Part of a small language model's weights: MLP 1024 SwiGLU.
Each number is 500 + 40 x the weight over its row's rms, rounded and kept within 0 to 999. Layers, rows and columns count from 0. Numbers have three digits each. The size before them is the row's rms in percent of the matrix's.

# layer 5 attention value, 384x384, rms 0.114, rows 223-255, columns 288-383
102:511489486446514548542530524506547481533583481527479489434454490503518538479400473492515497489496524497490464440535448473446542514585526478474508552471439436515495530488516531532498540449487504522459495570514545500514536501507534573479482454510478431448568511464422506543479479428524495600
103:519474473558521478474511488475493568468443556529524502551520461520441462512514501463498489485546438469461468482454460548466461545485553534502471516435453506577530571544516537543512504511476431541561513487488497510515467496511493458450525450518477479468426550492458471528582522522534507441
099:497522536497493484448461484455512583537457518518453553404516525522451453498457463569509523524551514549517557541521551464516505558516478513510526531430532480486542526541485562491557496506571493467469529458412488509510504475516520501539503523449521511489514450621479545450479606445505507523
098:468503563558463496476556384485531482463522493516533465437557524460430512436497516532568472505550530468561474437458555516476577557483492534511550519526500562506500463541492491427540511463468500447515489473507549508585487431482468524437541507493504475519519532550520605478486461529473524507
094:470497505485527460460515474498530435437530534480512497467556474530470479481462427532505540483519590550570577425470528439544466461499428495492515468436483496544538517461495570506520515575525515559474484451480559548602462489431467546559507564515488555495480495472503510441498560487559518504
095:504491544481481504529418480494523405418552518497459530512497497491506524489510466543499452523559521462394512497469547490515562461493594517515579510557498533524415490568474515528527530457509585457561525519547445422545566479527506552446558479485534527516454496418483526515458548451471469479
099:479515505531551488503431470495530452498466438496535541504510563516461521488523531512538503426494510551486517460473547578506549500519479478575505509497498507451514498469531552468525569539482576495447508552543575492475481506454459500507572470530495519568501498513465479494527503482488478546
101:545512566508413507492481457512535466519504496523523508541527539461528507453457512504471479580506436430462462485526373465489475472550526475571554440483500473439487505487561455490576532586583464462436525504518436437472491581529551485525512445519547504499488482528551523554504465520432527421
103:463482475428533427421505541520463507460505521485562419470465522488498482482466595549477554527443527452420481441455566500561532515534533541514477519495557561440478444499512410470485492477531552471531423519555513498458526505515488534581521523477461432496455502474491460469526537501502524504
097:427564539466537457431580502468522495459547451497489399503435453457527418525405533483496478549462459542523532566488476537510505489502577484479466521501390459409504528464565473512455456573483473515535522476457498507541524529517523400512456429526507462536534540559591515503594559522616487507
097:596464472480507569522526480510490491484450420428409579514480503514508517498495540443402529497575386551470472500496525493566481471471534532525532456557487527490521521441490420533453545488473516453499536451529488484469520503474472532478481480454516473489529493505509463498405482491575516485
104:502488486467519549518550524447497508500501524487503480532465462430530521488570465492538511451449491467494510479461536590497537427510468579450474515486524460517507514484524474491485544515574501529530457550462451530511539522562513492527524545535415610441591421507435440479511582536477528475
096:493539457557483535503492471447430552553482474497489590466513489515474425486573491495490457471485495534591541469551475491498520533438469514487431483516486460495448462422492540523497516536555543506529496499397480541472518499484570511483528459441554498521485475532522493575498468511531556529
096:493545539444517431508462570504505537480489482486561495490508512538485483482560462485514508455552508508502481507587438484514564496530543569491449450456552464548485509435478482469495486516484518558434516512495528477510495493435555489490488490589488543542508499516523550413557486530467465449
094:526462478501505460501495516557419513524520523430424501390513531440490493563463559493483585427525504508426438508503527496526567488506483506530473519492503561431553555508480547484425507387478490569526508497480471463554528470504517505519510519518455560486429581548519500496478516485538511508
104:501532534558486484547483587490501550515468514390537541481526473545519479457504455509445441542528506516479552512564525531545491528568498500444508490498520597525499515512537501522490425543497567563505536482507485538512470464499417576497521497497441468449576549510430517516474509507403495513
095:457472401540502496455482537470491445480491486493525433497535581465493555452520440542564494500489496482493448481559514474432505502465536572544572526455532461481519444440482479539447555529544448488470476511479541570467439464434485507496500523514470422513436486560472466494452503481490533515
095:538496482539533488539504531479430486509560549523490493448448403577529468436448518477553485467466502457508546558514518529538489498374546507521490486551466526558546481439442494570437487519528441487544429499496401494435485401506509542444482445537442517487532528475477487510495515549576527481
095:556495526502520482493486530533522505487463518521515414502473589522532411449506544442513493608489520507531516453573540503522490499507578489468546505479449518479544495508469584539505479436490465499543462475514461489405407435500490499466487458561518490494522510537513547536505508449534547509
102:502442546518462568380537556477536492490467468531490429525540461462491500516493502471483470509513524550485443570433533460484522468474526541467534480526528491518496524526502491445497477504578467503498453555525475479454586511506477509550500425454435493488480479488591440451492524510583485456
104:474481476479485440471528588538512486419440524510500433469523483486513461514559447495492425501440519502457585487474497475476538501503559556539440520460505528548540448564597509539533557525512508476491433434489515570470544487460486479489462551488457473576533472566504475472530438521523529440
102:549516528503537564453485512467468528474502466528466461489500495454472519527452451551489525517545489540551436545495493483517476532488531518441509532540544523511495574477545509543474505517465508528579516512457475490522522559550584469496552437493468476458477490437567523424524484480551478553
097:499472410558515502505424540528500534524442513546420510508503503479503503448493446518428550503473479481556535524515458500493488513440432547544583493589508500536555527513448502440501547558526499501477476534491522531474534533515490443485511517515474431516476534488463515505544510491492597560
093:548382517489497457510477493546531528444512487490482544520534443560489469483510485388433502576448455452501416537503462539506479573515538447478504486537538484518490537524402463588469413523450476531539463499522494477484583499550512474535533483476470533432497529523510506497570409555529447505
096:508475587438448504513468501519546426507494525473513472497473562494502525509499503538517536490547528431500517431432479540484509477528443444505544467476532542505414497494586456494504530600522438482469539510442504545516433427531508505638541526564547517454496510476524495471422498420550418526
102:598446539448491480479500473548548437523490483439501517476535483520529492525614485437571496475470535526596555475466552504477574512466533554584512500504520557508477585494465462478503485527462488530465514550561547468532521485493567568467485537495483523491521594460507539448505457528534483469
100:565466542590492509500469553524483486532498523422526530418517508439562476473434479500522572469514462455492526516512494511495526470485513533526503535509566514459546441445460469454525543473513570485565456417476526462396538545531506522489449558518499507500504517471472475475524473488463480505
102:507555439446497499455516497497551518425535455500487488458458582506559513490463441519510479548495478548500494458422553476553527520477495490430499459462464453499491472488477560497460488455495490506459517550541543465443544496524460503532531520484479471495510424499563497441501519549435563504
099:499467460565492554490490559523568540495581509527521478499460479472457511556431518468470554444530476568578494495483466534498489512504507457506530454435508487473480488517536509460495533510527493503470487549500500494430513438558498525536535557436453437529576494464480494522483539548497523475
095:440493480517440553471450468514438453512449581474499505544461461563484433554496510563495519520411471501462508539500520604483470460516469458459553503517506441549408575456512461425487585478482537475537460542527465517479539458498483466443535543476536516547516455486468577463484486515489541442
103:516513436453437466491545496498460465459465468499462520468507522527456460460521499495497458462514511507471483554482474463490480505442506499455431499576479517433448567523434488567503499517515519476589475447505475535484545455580520444477521472563589487505471550584461488467430496433475475527
096:524571492433510497444443504500539491469592489525441505504472502510514529523500479506455491458587506455509572465567512522511458488526548458552484524473492473486469542488558586498543448510462529474550452501468476555540547547510520518484517549527486452426428477451555590449481567527496511458
095:474501494552477463518468462532433522500491462563471486560458447493495542496411505441537500501509539549458529500532497441428492510457553466506489472540454466514502449464481404499569508544517544501468467471494507551506521557462470503512564483388472561558509467488494494548495514514550544573
# layer 5 attention output (transposed), 384x384, rms 0.108, rows 223-255, columns 288-383
101:532445511509470570512515529504586490406526500565511547503515458467517571484492516504547565487509501499509463571508476522491525497467420528465550488489488490482488515468487519501438553501540493569554556489527480499525426482491549404522565461523478519451493518420448516482489500503445493547
105:533512441499504521565489484440546520599469473485515533487498510484531491427570525555450541415479509534518462455439421459487492548468496531465456525456494506527447540505405581472501446457567518524453509450482520515556530435601557485511512491490563524531552539418478527478501498531405499469
100:500523520489543454503512487485506554504477479471420550530465580485542509507507521462538516586547525471490512545500494566492571596495541400532470444454500525478405479570429498426400495505575441469541572526449456518442475517479490409608483517505512436535519507577470435458548516466444490517
099:522475492464567459462590424539511484493519540525494427539530524500455536485523506528461531557513596594535484497480523512433554512469609474584536412498496542542521485489530540477441491439492590524528493533503465468556471516488500542482531500538520509481513519604536441537525468515540475496
099:378482534471580474492463530426492556399463514524516424503532589494516519468448565434548565481543494468479504533539446498521482537492578490529484461428437482510499564495499534421444530579557546529476487515482554524511486513439477530539461487506510523488525513499546459523556495484458496463
095:613454578497557492576568491522546493435568466495553505544478528501505422508500518518466594465486533477452473489461483436547533484517518497534513536492516538551536407470458481505460481484569509479532490546487547449452553503486498522464573515456530541452512483544504497445481465502496420478
097:434516427548505442492526548448477437386443500551470488513496460485577452490532532562506568556551543501506504540471605487483508532522509424513586402498479477495551462522505508464500524556429507524457483526539526483541547441527518474466543495482515543540541539470472479474541493489492485517
105:558505504500531508536465478484557477566501500486438401534497480490564507507510529505486513567496504490484509523451467425525412452472525443549455516513434519450464511554520462510583487600464503492463506596442541473487439556507542514572459539506526537489469544447495489462532516504530578439
101:487537475476488460524447535539412489452383535459489470518571506480455473545585418577502474547507502489522450500454444514502455475534444562532566547477508525455491479511562494494505448476473487545466460503585517532536507469536463463544531501489481521472455451565549495496501500520545576452
101:425468479529502512447548474442424448500518533528596433448526471503501423519397501534491491515434486538522542518472494493605524468491459479454536492451465536474501436516562473545483481481487545543487477433484506409466424506531532457534536454487560474553488496546495564570493530534530508476
099:453519477531543556516468498460490447498499527444473640470446515460502525481466520514507511541513494525510422490490552445549475592517589498494524523530524486505594465488556463459540546560469550504496487494518449490509501535444488528513579504521458518487442428503443472457441460496511548552
103:443433454447508524432493462507461488559485508538474477491436433505571434474475476446555485440498464440518509496491579507502464526479479594457460487472485479540485546454448481541540579489550507459536516546508579502453531430525526571512513513504491534447582500458547521471518470437496503439
102:451529453448526472411512484562440502445504457476512489468434477506508491519430517478481472453533458513496484508560523501474527566466526523491497403528464502410512546463472496557500453561503495415459536588493537498507487534495519512449442493450495552539520510487506511506486453648570492470
099:503478568476470481457479564511532457421497520479512582582431486422520499508557482447482461482493521434560465475546494484503493545546462464502561515518571440476484531506502503438503484545516536485485530496472551522487509533502548477471520472479540477524481515496541510488416476491498496443
096:520551537546571541503425491500460552457524514517493499485548553490488505512518580455499466554498549545478396403514495552528448474481599459504536536483446540523437511463517554466487475446536472529430532542469528539452501502520484504485538472548552476555396495465525484553460518491415446497
105:496508556459487515521568527512474501513494461484433571545437471576604528514473473496450492495541483487489490469533447451507513512562490513497530615501491556454528453474504445520514419414579451562485478519530470469514585515515462460491526446500456509534555536414450509495511499492420525503
101:454506480529563553502475472491527475517497586452493536527520517518415555453569435427547541573497515499466488512543524485474491507458480528517589485541521462528567572573514505510432513566535497490535512487522520468495460476516504434492558498518498505395526535570434569514484515476490515455
098:447527479484459468512456507457524507506487516493502527487514484549449470472480565514576497566473437496481493494508506457508466434503555498469478526530446520488454431440476573524494541555575501463509457470489498561556476467485533478470520457480487475592526511517485538508475454519538573513
101:575517454565528485403480532493527528504516524549497461483517493508463533560478484456483479484546522487574512511509548482534475461503490459464481497612551501487552558445516590441502516507500484530530517485466457494436454502501466571459466459539504470492444502509474535509431462396454530451
101:534482500484502523441514562604496516502466532457519483460525519541469533574503500474513531480470522566478465520514473398477525502492497494579558496488528603508510550456477471472443517514470516557556528486521457514532537500617487563540434539418538552571521487442489551516517525477478506515
103:376467446543539562498461521501479459444476461483534506506517438568555527467455461474462524523547562447477512445470403446539483452486479518470461511564560462525548504628509511500545480399471514425537494479537489542464463494481533524532459509480498482538547505507453503477506561525552453419
102:533434491504531491488544501479532468555492511484517456498514554508421531436419501541480526506484485472484463489520574514476563557598469456486514476505472537531554506510455515479432502536450483539534531455535477529506497609529507510492485455492521463568476414486517558439505469527489519498
100:463540452496481484468520540505478510520464516517512546458529520516506466490440471471486577475538422474480432449544430505484475545504451449500554350514525511515551542463524487543524548553478488452515492481473511543559496468499525508498500512537474490515561530501529533496478432438484582539
095:497450520500407435455483578536501490560441534480499481452482512491480447448494478488555522463478494511508401481454548531490443500510521491459557513486483552535410489514517539524511460461490520579520498520536476487465519539477474454482480568506502502459530574453508543502479441597484498530
100:540433522485508482486511488486497449512527519458488436468487446441540473545610525444512522578499478485481505538516493510442470461439486479526525552518439488501474550483500486516470513516521502467518455475432474542511510506538513518446527498548488490391543472493533515461549586436541486503
099:563438517457577482443531507488533480469519521476541567520520504485499461539602463417441465464495539539530456510381491476554508509557556509522534466615478462477519457504495527532496517490449523462509558513546534483509524534463486506496517477465467518503498547450531473502535531494501505434
101:491510617527490460471493544482440455516457509518448614553542479496460461479483524528461527493461500415491515495486539524520474444432516532554475505502475424508492474531516524541509483562430558436516467459489444535531499530544518505471550514523465503540501539494542488480491527509463572540
097:512539504447526486458538511544444496506514476533517578452539490448521512427482441537522427485475449446509513537516545504562473499482458510513471445491544454472464497574546505565475480518446489460531538495575546472446523449483545530534463533449489497432404458502516515500513462539442512534
098:508452482470539462458522546459531528505560520509499540451493501532497460606524499452550557545483475456432426530480472583480480436542475507516472453457459486440591493492505432430463523465480458445474511518518471473453511486477483492532463492495521505511502464547567496504462465491512587536
097:513499490489460478411529551538504467511489530499494510492538471503513475466581589500519450546480503502508483508497450520480438503475499503514563571508432457505479441533473432474494534486502510501534344518471565453512544563560471493514503561409495484563535489557518485579448510495536449518
104:517517486488418483489529473472447486504511494474470531488471556459452509462586506558480548502460530511418516488517533538407541543463511360484507533486518507544375446522527522549448523534555509517485556529475500558484494546488507435397540533471481481481482501517503444441456522546509467521
098:505428514533496477505461526572449484464543461586530438435497540456518546535536474483526520423459498497533522443525539540516519528530512506488522500503527514463555500489460497526528438474492551524543477489534535532514484500520527526559489568512520505406489522506535540504576513517424541503
095:420580569517480497459493465546553425498477524531489470508438494510513489511317523451551510502499531490436483450488507442516530493513545447447543455463488505508499463482475447499517488581530475484484437510549572518546441444489462480493568538530514513465535472516504578499485514435489507550
# layer 5 attention query, 384x384, rms 0.0961, rows 256-295, columns 288-383
074:517507458549470459500435446483464463506552522405508513473477442453487470516487547495595522465481578460509500468470410486514529462462529423543482465518503519456501542568551541552418480410549490504475466438473522459538509552539507541525539569529436539458429544475502480461500422480480503529
088:498498560506502512503529485503531491449522534528551574475483442466495392521506472508464486458515548495500502459539439517461497497507543583480497503496528521508515516469542467594492500455455456482417501482536545463527514534530422523437554548499426562418448566494509488442483493489485420468
083:522481522516565475502485519445453478605502569517525561554512466442515558491489553535463515469485518532483520463505530500486512505468545541502526526526484533479566537498444416547571469478445453531472437533532568509564598537489513543513497492452443597410532539442503445489518464548505516517
075:485523537454549437594535501525402519539486507560417472506472547490464534524440449467457530514571478484496463506515528512502457483498476477603527496470582505488543530438447520425423516426515475533534452481520507545494562503438518522509531385541548578556533521523542473501521483567478495532
080:489465450523509519469464550586483547520523539545552549542493477537518557466482532466509495516494505508536496577493480510489470511477505529514480567539437460586457443470582506527486481528520511488532559514480501487486413480523551509517503510486481480523483431421466537548540469432494492522
074:436569502463471586545501518500564564492493539554584526479477419592500445486469489527514415520505537531522406460477526592479480537436505516490503415497480428514481492453549533430536481508519515537538520488530520555458502432516455538447435507507496547530536460532505445532505522472511493536
077:529531542496482501543452451505583461495518490478430457577524525476540483551504545509571486563612503440548524495484509507565522544510461468524471463469470541456547533487515567426518461538571587431546481491464489476496535483486478553546433520493489502489501488485512511410484480455517521510
081:483502470580534489467487504508483581469469495533513470519523456518459492532528498466509476493491510459501532449548517538481446494451531552431501443530466478508531511541507486472528551558501524358506437534485454582516507498485435532486529534507481441443485509536440468588458487460550514527
088:494559536503563516484497470494515469488458488476484463518513510448505519545463557527538484555553551477514495567479518521552550465442532531514467448557409435489507450518389500539466478498492539427506497483558445513569416553397458531548595503466480508454501492473538479427559508496480488437
078:572512478477496492475563532489519572523463557512473473509428508512544503537491429538479469472550463518563471479460479471517536557494517553530556435491471525545482513494523496502544470459458498562450463504522464480568499520451507521474542577481531511506523546436488510574491528482530522520
088:467539440517517497530463469514412536448509529496461506383519493488493469443555558492513508505464568515507433429502429464555500547416562474412475492549554506420426548475462486505561528460537520458496443494443481401451489558528478488451520519488502487521553493544483491477491579485515505502
086:443516435552488527456442515472403463573421493551518544530516463475482586484494438497516504497525503504537402410496486534510508517454559491447543468549480462467569545537538509452529538539496484472549500499511510528475447475489519485471549490606442478541550487427422502565483404479565522546
091:553482517386470544494501563503444495484583484511531532556515479501460519501524441512564534513456429517560496530476508615491534474517459453550511490407453526466553553508591506500478488529499486608501566466558503479412453518474425438470508478541474444546493488527533487496485486458503546520
087:468497544535478499468463515470531529495583518498571529453496483440532518553559470502561458498501467493454542508496576450528448415418478502469493544514539462483467529561485469518529511495540496429478591507482515454474500533496450487490473539547455465555464454532502518407479477477462514461
087:500537492467500458446542461465492520615530479457529565467520521498451517483524452406493453464464444516527532520508534451563513474544487506430479453532511391507496404489516437478478529494489457434507491499536533485451465472542485494527482529500516501511498438501491439454469520526518488491
091:489487568516501506429589505522535526506530543507543478515510563454455534605455521488582574551490483447510539532501527529440465416554482523593549496473518486534505530447444482474449497538533468571401538499536545512508476545501450530521512519513431579429498532546514516468468593493543473555
088:453467404501503507472457452514511454479502560488576410491507602531547487562523500443499534553436552414453551455485538451537466521504536428518413427473453537436475565514479462512567480446581601461520484535450508520433507575482437498433456490453516598496536548517472491501512459568518487518
088:540537502544526493530513462478486527497525561419507496473551541419559502521504580571450436474542574544519542532452456539508480435558540508532497550560558492541518497500462525422460537484477500498498501555456504494511483476449528485523469466535464530440458528549533469507476514485567548499
091:520478523446526522469533566469466518486470485557457400486548491465545525533488412511569493575579470412540554553556501501541530491425483524549582500501504525455566550450504480477442518531473482541519520479507463482409490473485498512464520468521508482521476447471468514458466476502486490568
095:511501522522513519488458466520546511490563469494491501510515549492474469481514430532536521447544450478465486498505574412438473547529537480461514585497512452478538501539510524429484455461473452438504528531537400507452497479562426488492535460506475473537561541473541529524466485496503533468
089:517444532544585528512488477477542558403421550584447506465454505533532511445508432503540452516534510543503393443532437504542454470434494518527497514479518549497513476534545525465493527503524462473533533518513544545514511507481547513458550459557369437515465502550459548538404450516490514494
088:492590450556496545554538486446501488508505446510468574515504434528450531509503500538444499594516545445463463523446420439501525494574489532458408467570499523529493497517473511478520502505534461496467497490477542504593442511447470482522549460524501461444421467548468495519374571499479492558
096:466426529492421529490528450519466470482481500542524456510551533540395464535437491544463508508456541513509544557438442534509563463442444519463542461515509500560527415568544503528495502536539533587465516497514475456503567472476505532539480512497488522489565482477551518513561581500488486557
099:471492432451508471505484462513429424412523568507483455532506478520538496461439475465445458492455554516524406468508557501450560517495450442516532455550529568476484467530492503512473486529536506534517467473505497530510472453488538565502566466509470488470480515562505490479558499518462441408
092:460470410493480485439499564523504561414605469526501454438538484517486559509544526505579504583475479472529454513524562440473533514489510528571521487404483443511484459448501550517462553515550533551467518527506455482525473476496468465466572434450397487544486493501507510456516554541548507516
094:485463527464501543614508579464492486479470460418466480562496490503498485526439554556509478575532516528579437471506521585515449445509473517455538498463511495532466440467553529513524498448461487569465518472574496488518493451493446513502539488516522501484544517494544533457506470462491558529
103:484561378528450487484498486478481528525454511500495565506458527469538478545445505488543473482513477491478437462546516528474512501471478450514519489547472558435498466411498493522541545481581479512496551574545554467522516490469535499458486452462509493512501471475489464580448518471593514528
097:480471577524591554558478529516500543500538556471440489493568473470521548524521522429483513527449474534473443528492493510526460478476504510505544529500505518429541529427497505465537402475484488448499557509506556554534537477517552464515464419593424487496501416510563545522499510578485460538
102:500474482399444553532546498549545476395483495481590460487520482522510480559455510508503537560533534518498491481565503503517523456510556539555486507580513514466520476502542476522520561490544531546481506534522504562532528489548480590555527530493507524501535518502539543520467479507504549520
103:516567540475495533520561570496487465520397480471472532590443486589548437515471462526432484526527462562544461424467474465559541501528404443551416518478432496502577512508553380477535469446507491478487523483492503497492517486511440488495507422511492522494498603512533440544497532476420545427
093:487479420468519458480453486490542555510495528566483565502569514568508466495542482499535474536502553478486418540497536510523459426510483476463458444504532510534476536477381512427469469527464477482507427427548497546588449475545524539531479512537480478440466558572510455448512540495486567476
106:583473488531548516523525525456511511508521559500483493474448449531502449539452434583535501532556490501535461492431486478517498585513483488491527509535466527519530490531458535384460510504553518432522521503479483480566459524482534506477543438564554521569448508565545488517513454513465547597
099:513461517465547443444512591589487507521523530483558520457471478516455445451525443449490483455454520504531545522466498452509545511491482490500472505576552465527528457538547522529514613455421503433487508467581464521524519519474524491505570507413525544510540460490545446527437565486474523436
104:484443485523473573511463490426504457533532472511520517581498543496513537498503526489520482494530570481554526549475495531497544428533453526489523398451528469501539529474497477571475501448486517488449452489599518466563502528537518510505486582504541485488540501508503448528449429533508473442
099:443547465443479448494461475517451561520506507503476548517496492539396497451495518449450449437524549463496492538562556454494543525485449455485579524486529453448438471542459524519517520436571452548504518487476482491451467439534483523503487449542459490553457484549443463486506489534571411474
100:479484479555496511493505565481552549431483545547573465527522446524509494521451537462480545461511554493548413520537536474502541479520469473459459428509467468557522535513584510528554522472526534466527520513506528512464454467522484465492437492507520435481517456450526480578560521423477498434
099:430530541492492491467458513435541585453420461477435499506462531542547480501468503435514420525483510484474511494501509467542568518480544455502480506539533440543524483471532487498539508504558521463450543492499548546539478417516514506471501451488463469484512465512470446550475532522562491449
107:538456426544471520509556529429541444480486504477472559479542470515470464504516459419465477399458514491496496476538494511454511532519436506492595548544522497495467364489532553544522509453535550487501462471490522458466454514440490465474523445493552475510494504522534501529473496427489468505
104:511488513503453493486486422530545468580320461528417498481496503474511439532483550454544545521530492497507467444438452520560598495515565461486493489510412466567534485504477527549470484516500521483527455501466572493513496501487587484466514485435478524454458546484536546463524512563538563618
096:569509519475468575528600495516514430532472468531525495447435465493464504439412422479531479500438439509479493505523426540450524498545549468507467435500497552490447511452471532501518523480511503550481560513493490494526513481447541558514489548478438487485475538476505531446505498518596494576
# layer 5 attention key, 384x384, rms 0.1, rows 256-294, columns 288-383
074:507544535505462483405484511523591498526525541601478432506490548415484514566416434532513510482486457548425489520433469479547540470522443433464504434505502471544488478525496511453498582511418514501488494520542529540407502500474478470533505447428472514499497525538521595412507475442572484506
078:503533513466566479494494521435511547528516494498570504402469520489496481536513497525449530490500474462465567530532448449568499435451537513524486468529503519575473446496443480448535529544482554507448507551458527546578491489513530476532489508496465503453562434482467476506548491535544562591
080:490533449524466556483446466498525500545459477501537495511482557518499478546478462500514494461483439508570435518442476543442544484454546491548441427511473518565480483507487501466454518502495567470536503540508458469542516545457484467501477554492553510554418573476452436465489443511570516492
066:555453561426516515480473496517547511484487441521567451466575511569543500467514534473466510500477569429462515455515515488458442488463548505465478379491527500503473461525476459523513488508483537564490518513497478490562521496467480486469468550516482513495478483501483521473519534555601514481
078:441486558514439508525487475494495566518462562462559526498426524522471530495524487479430542513515495472488545505531539440541567501477509493564536467518512534465556588412464478403480510510553485583442475537460572484561480432527518522482501462544528458558480551570473490522476521517474502506
073:573473497458560521453557572512484470465551483458500498482497527422533532483531501491530524560486511458552468497445477574480521511486524509428548543532496479497554556509537478509525520496417438464515529532553512477486429503553457483529496507511585434487527441531455544473493454488543493529
076:560453566505503500458509468485566543495537449518480426479538509503453497516491515443436580496480482449481551511470489452491469511445547489537492516557551470520578511516475576506481440509507488452495480482451448478587518485496448481592582471501509481521410511479436495474507493527567430493
078:484463516542509512438538501473503422473494431492457482543497542525523441494519478435442435492488459465542492450504484529448516478545434549531451501471486521542516479590516567520503520442505505501532501454536508524520453572488494478513493536503464467539529534507491553457489509528529461418
079:501510514454454474543501502449422474464534446502547470541540502564507483467558459503453471530481537405572438538474513490546588562585474505477484542418545551489460491520508531459487532541477512596557501467488606502485568530560542499509496482496480505553546476536489529574483441491517531477
078:519434539523450523522523550523541429588513408498521539508549493478568464460489445491525457565533554494562591511489509598516434484468516507538489563515475486499569489552515529565510495502514523455466512501522514545503479490466528461465452517544482436553524516479495469512478431494464459550
081:492572478508552555434525486504580498552493478454552396505437432522518494528476421485561396450454419534566469427535476502528458562515442443512489450521508486522562489499537492514454470495463446488475476506538494551549456523531478497555467542631500499518505517526522492517485396511440481487
079:487486487470455463479572529509493512504537492453468386586450534468449550488488575444541533504528443476448471570459506513560511441530496473487562475516598527456499517471541488577529545512409571531535577524539484507588453439497541512491497502450478512520443461457447560526515544485516486514
085:487483419396505488513525508455545523525456493478461521421465524479524527571478506494464564527534462482447513464501517469522502527540489532451524591517581579422494474464465517463484489451541547561547592545502532499553559518577492508514463558540452578501452507479414550507516461525491501495
082:482520489464437488544484476522478447506475551515535508501543527552530532475544481525618429547479487533426471518504444502438482521507548457443452524510445468484510470514521494495537571435525466510452468426581494516546496526540489515503466432486587488453498583467436554481498545458425487537
080:505396533515531510494422545536499505472501468518552448397490525574496472520485537506503517528493459510535447489467461443523418502478489540463462515411493499620475563507447458555610482500504506527526408479427519465443554532419496439511531509497504526485528542599425510476525488461507515499
088:515447542409511565565503519558486498544545456511523516460520566533556532488523499494471484478513482470524503517410498474504492491492508474502471574451468545519494490478561477542491470494491532513534463438481496444456503470491558511466446516464606468443578554454524528511455528513479521561
085:550491569488439576483522483513501515428528496552525470537513462492514488509478425508436416500459521490465551497520419461487479607487498510449432502538471522575525471510492501534511516486504505460436470447420519568468604492504534469506453495520550443529430434476543535542474589571548532482
087:525523582419405485546471505540485419479471414538494487535503488533457456416552507517508521507471433448509523505470500498517619498528515458571494596509405447445454541552517530533491473516497433475473506455582515504474436450499501527490467490429510516524486547513503513484532475496454461549
088:482506548443559554523466529510502424463544479413473563438407471456564512444454494500489487445490569527483531467448480483559530479542484443502491515541538464529491432453489467510478556484481509487497494464469518504645464448506433451487531456438546525495524448522489548537450464543507451487
088:498518533528519504554548563468474456450478455473480526509475542478475528575503492488500564493545543487453496500528505398509492516374502500438554473533494514557542475476484571475460501518560472560430527467493469467472555455492443511521524484478560503421453447507568484524486530503474516495
084:520496518449522483431514451478512457499496505497489502525478540331513492553494479542423478544488475585563546455473501528482575492476589385504526491441512446482505499427475479460502492490435523534421557512451538454500497534493476485545540465525594498505546549475439481499471461514553480539
092:490538453456496448594488490516506541573463546568444520515471530422491479442493510441495520444522446500433484498487465475415610538544485502518517529461449493501479555457460533492509488537540501562511476401494501463531556539501565505531560471385431497532473503507506433496518516445537437492
088:487509437522481463530459495515500490508518482455465520502459525472422440503598485507455439535454488494590523483432463463540450479554466513463504435542486482419540496551574545510533458446497509558518458487532464496558553576526454496476543396491500506580478532485531468550563456543438543542
092:504524542472530466573489424551503484544543407467438543430476470561528547500504519489461549528516529535475519488482490506526483593516472499429501533467520421555421495526502553484522465423472536526475477503509561521494514535451518596522456496473514445525532455490501483457519528521455505513
088:480504523474466513523436481538458511531441522462525420476525457565560507537544544520529492535463527483507452495520442464452501462539505531488499445530497527472512515509547502518492589514555578406432512481510492484490487450491509501525501520472461578459530472433489462446464535476448553535
093:490548510488469467444522521487462478457490469534544505503494481539532497486525527588459537485488487421515538570516480547496520486531421500548524520636449514584562426467492490495510525517522587540490516547506490516426511449492530485461490545500469498483504522506482451415513490512401501509
089:590486497528446435500527453461512460514503501463453610493528465442487481388510512478499469515458479484484519485484560532515495587489495507546523494479533467528586467496551489454494575486511469585498440455540555511499503500495490462526558494515483474473543526556527516467431460565501460510
105:539404447412525489492550516544510549486427519483539451477528469508455533514487544496427560517476596477488457519503422510496533472543524533479550511457412534501450453507536501503491456522501455557493453491481474486493461497516467536485619499527495524516456477518504506525563413539470543483
098:458519473497464482466527539451504445530465467504569462485459563467516578494512528483425440572536523550549471511474545505458461490453508533487501414552495448469505528440466505529479510475490558472551547487474471559534572579466502552569571496493482533535513537553496447535579606424483467491
103:466530544453519482491500532441540539454515524492451437534556528453507485460533509446519507484515566516527486540568534514445558451437502537484496507467575526510525480538530539478501504514499522583524462465481507484513573555504512498488496415440466517449487462497525500418496458529478499474
097:531501549512505517442444425574525504496570515450528476479511525537447444565509528483518484568477484489525461451479521450449521545508519427502445505547487527515488545555537395480483480570475548458443521586465494493431394551503523437484475560531519455537385516498457567546485522504527522481
096:516492525566541545430487503508483501441454463418513455576523612561495505497519566490539487515534518464452498484513504548496556513472601473554453582517448558479525550485430486448528487471516460421498497564477525418511479519423429480551457526464569592556486501529539527581534537539480456486
098:474535569524408508429554480479538513464459535473477486509549501509513477547522577455524450594473496526500458527494444482616539521482567523483493513444527470437501445479502412435535556494456497482441508444485558481581479514452474478479483473548509471545457533528469476485470485503488377516
100:546489491546476487471581434412575485455499505483466512534528466458511567493548546505552482540494473546561487510431458481490473553398583513476521382549454554468532423542544496488424534479467478511562474593482559499531432482543514513539514486530592452514455501459472523500416438531510491518
092:489589614495492483443492471454534513505547476477589472454519548570477425502503476492480562546511552476526477514571531448466474528442500459473545515485545482516488476483545524530491514529505461467541456450512464522418441467580521551489486532469448543547462485481487459546563514497509475451
093:552454541488521510443478488549519468462588491548505548489546527518470496511490567495492514496536493393439535521513525536477423536534496513476530498449565545523469470436434484463454444569515565459510518459422527521480512504539535548474494503467497484471512488543533546513448517457610443493
098:521559473486454479459532563438533555487512577559506485515541541509527474553521554410426435507516473528534447467471536443453513480504514526509499555489498469488563489523480514438503523429522499539468528543590480476502507525498532490443445478409432527490490547521510543570480464517533456474
097:467525511470490485481481507547451439468558460514429528575521470499556516513566529428506452429472457531555516537526547469487519516413458537480575518482460449506504465485460504505488516504520473528521523537512528512446511496434536439538476501464503465552563508513464454569570498530495525512
095:415496503495526475466490572455495500431507523531497454511507514513541444531456550467513519541552512471481415545514522482531503456500516522541460538496484498546542450514391496452512517483508494441468516495524494506491539519527511481548486500474522559456436515531450500503549514426492511502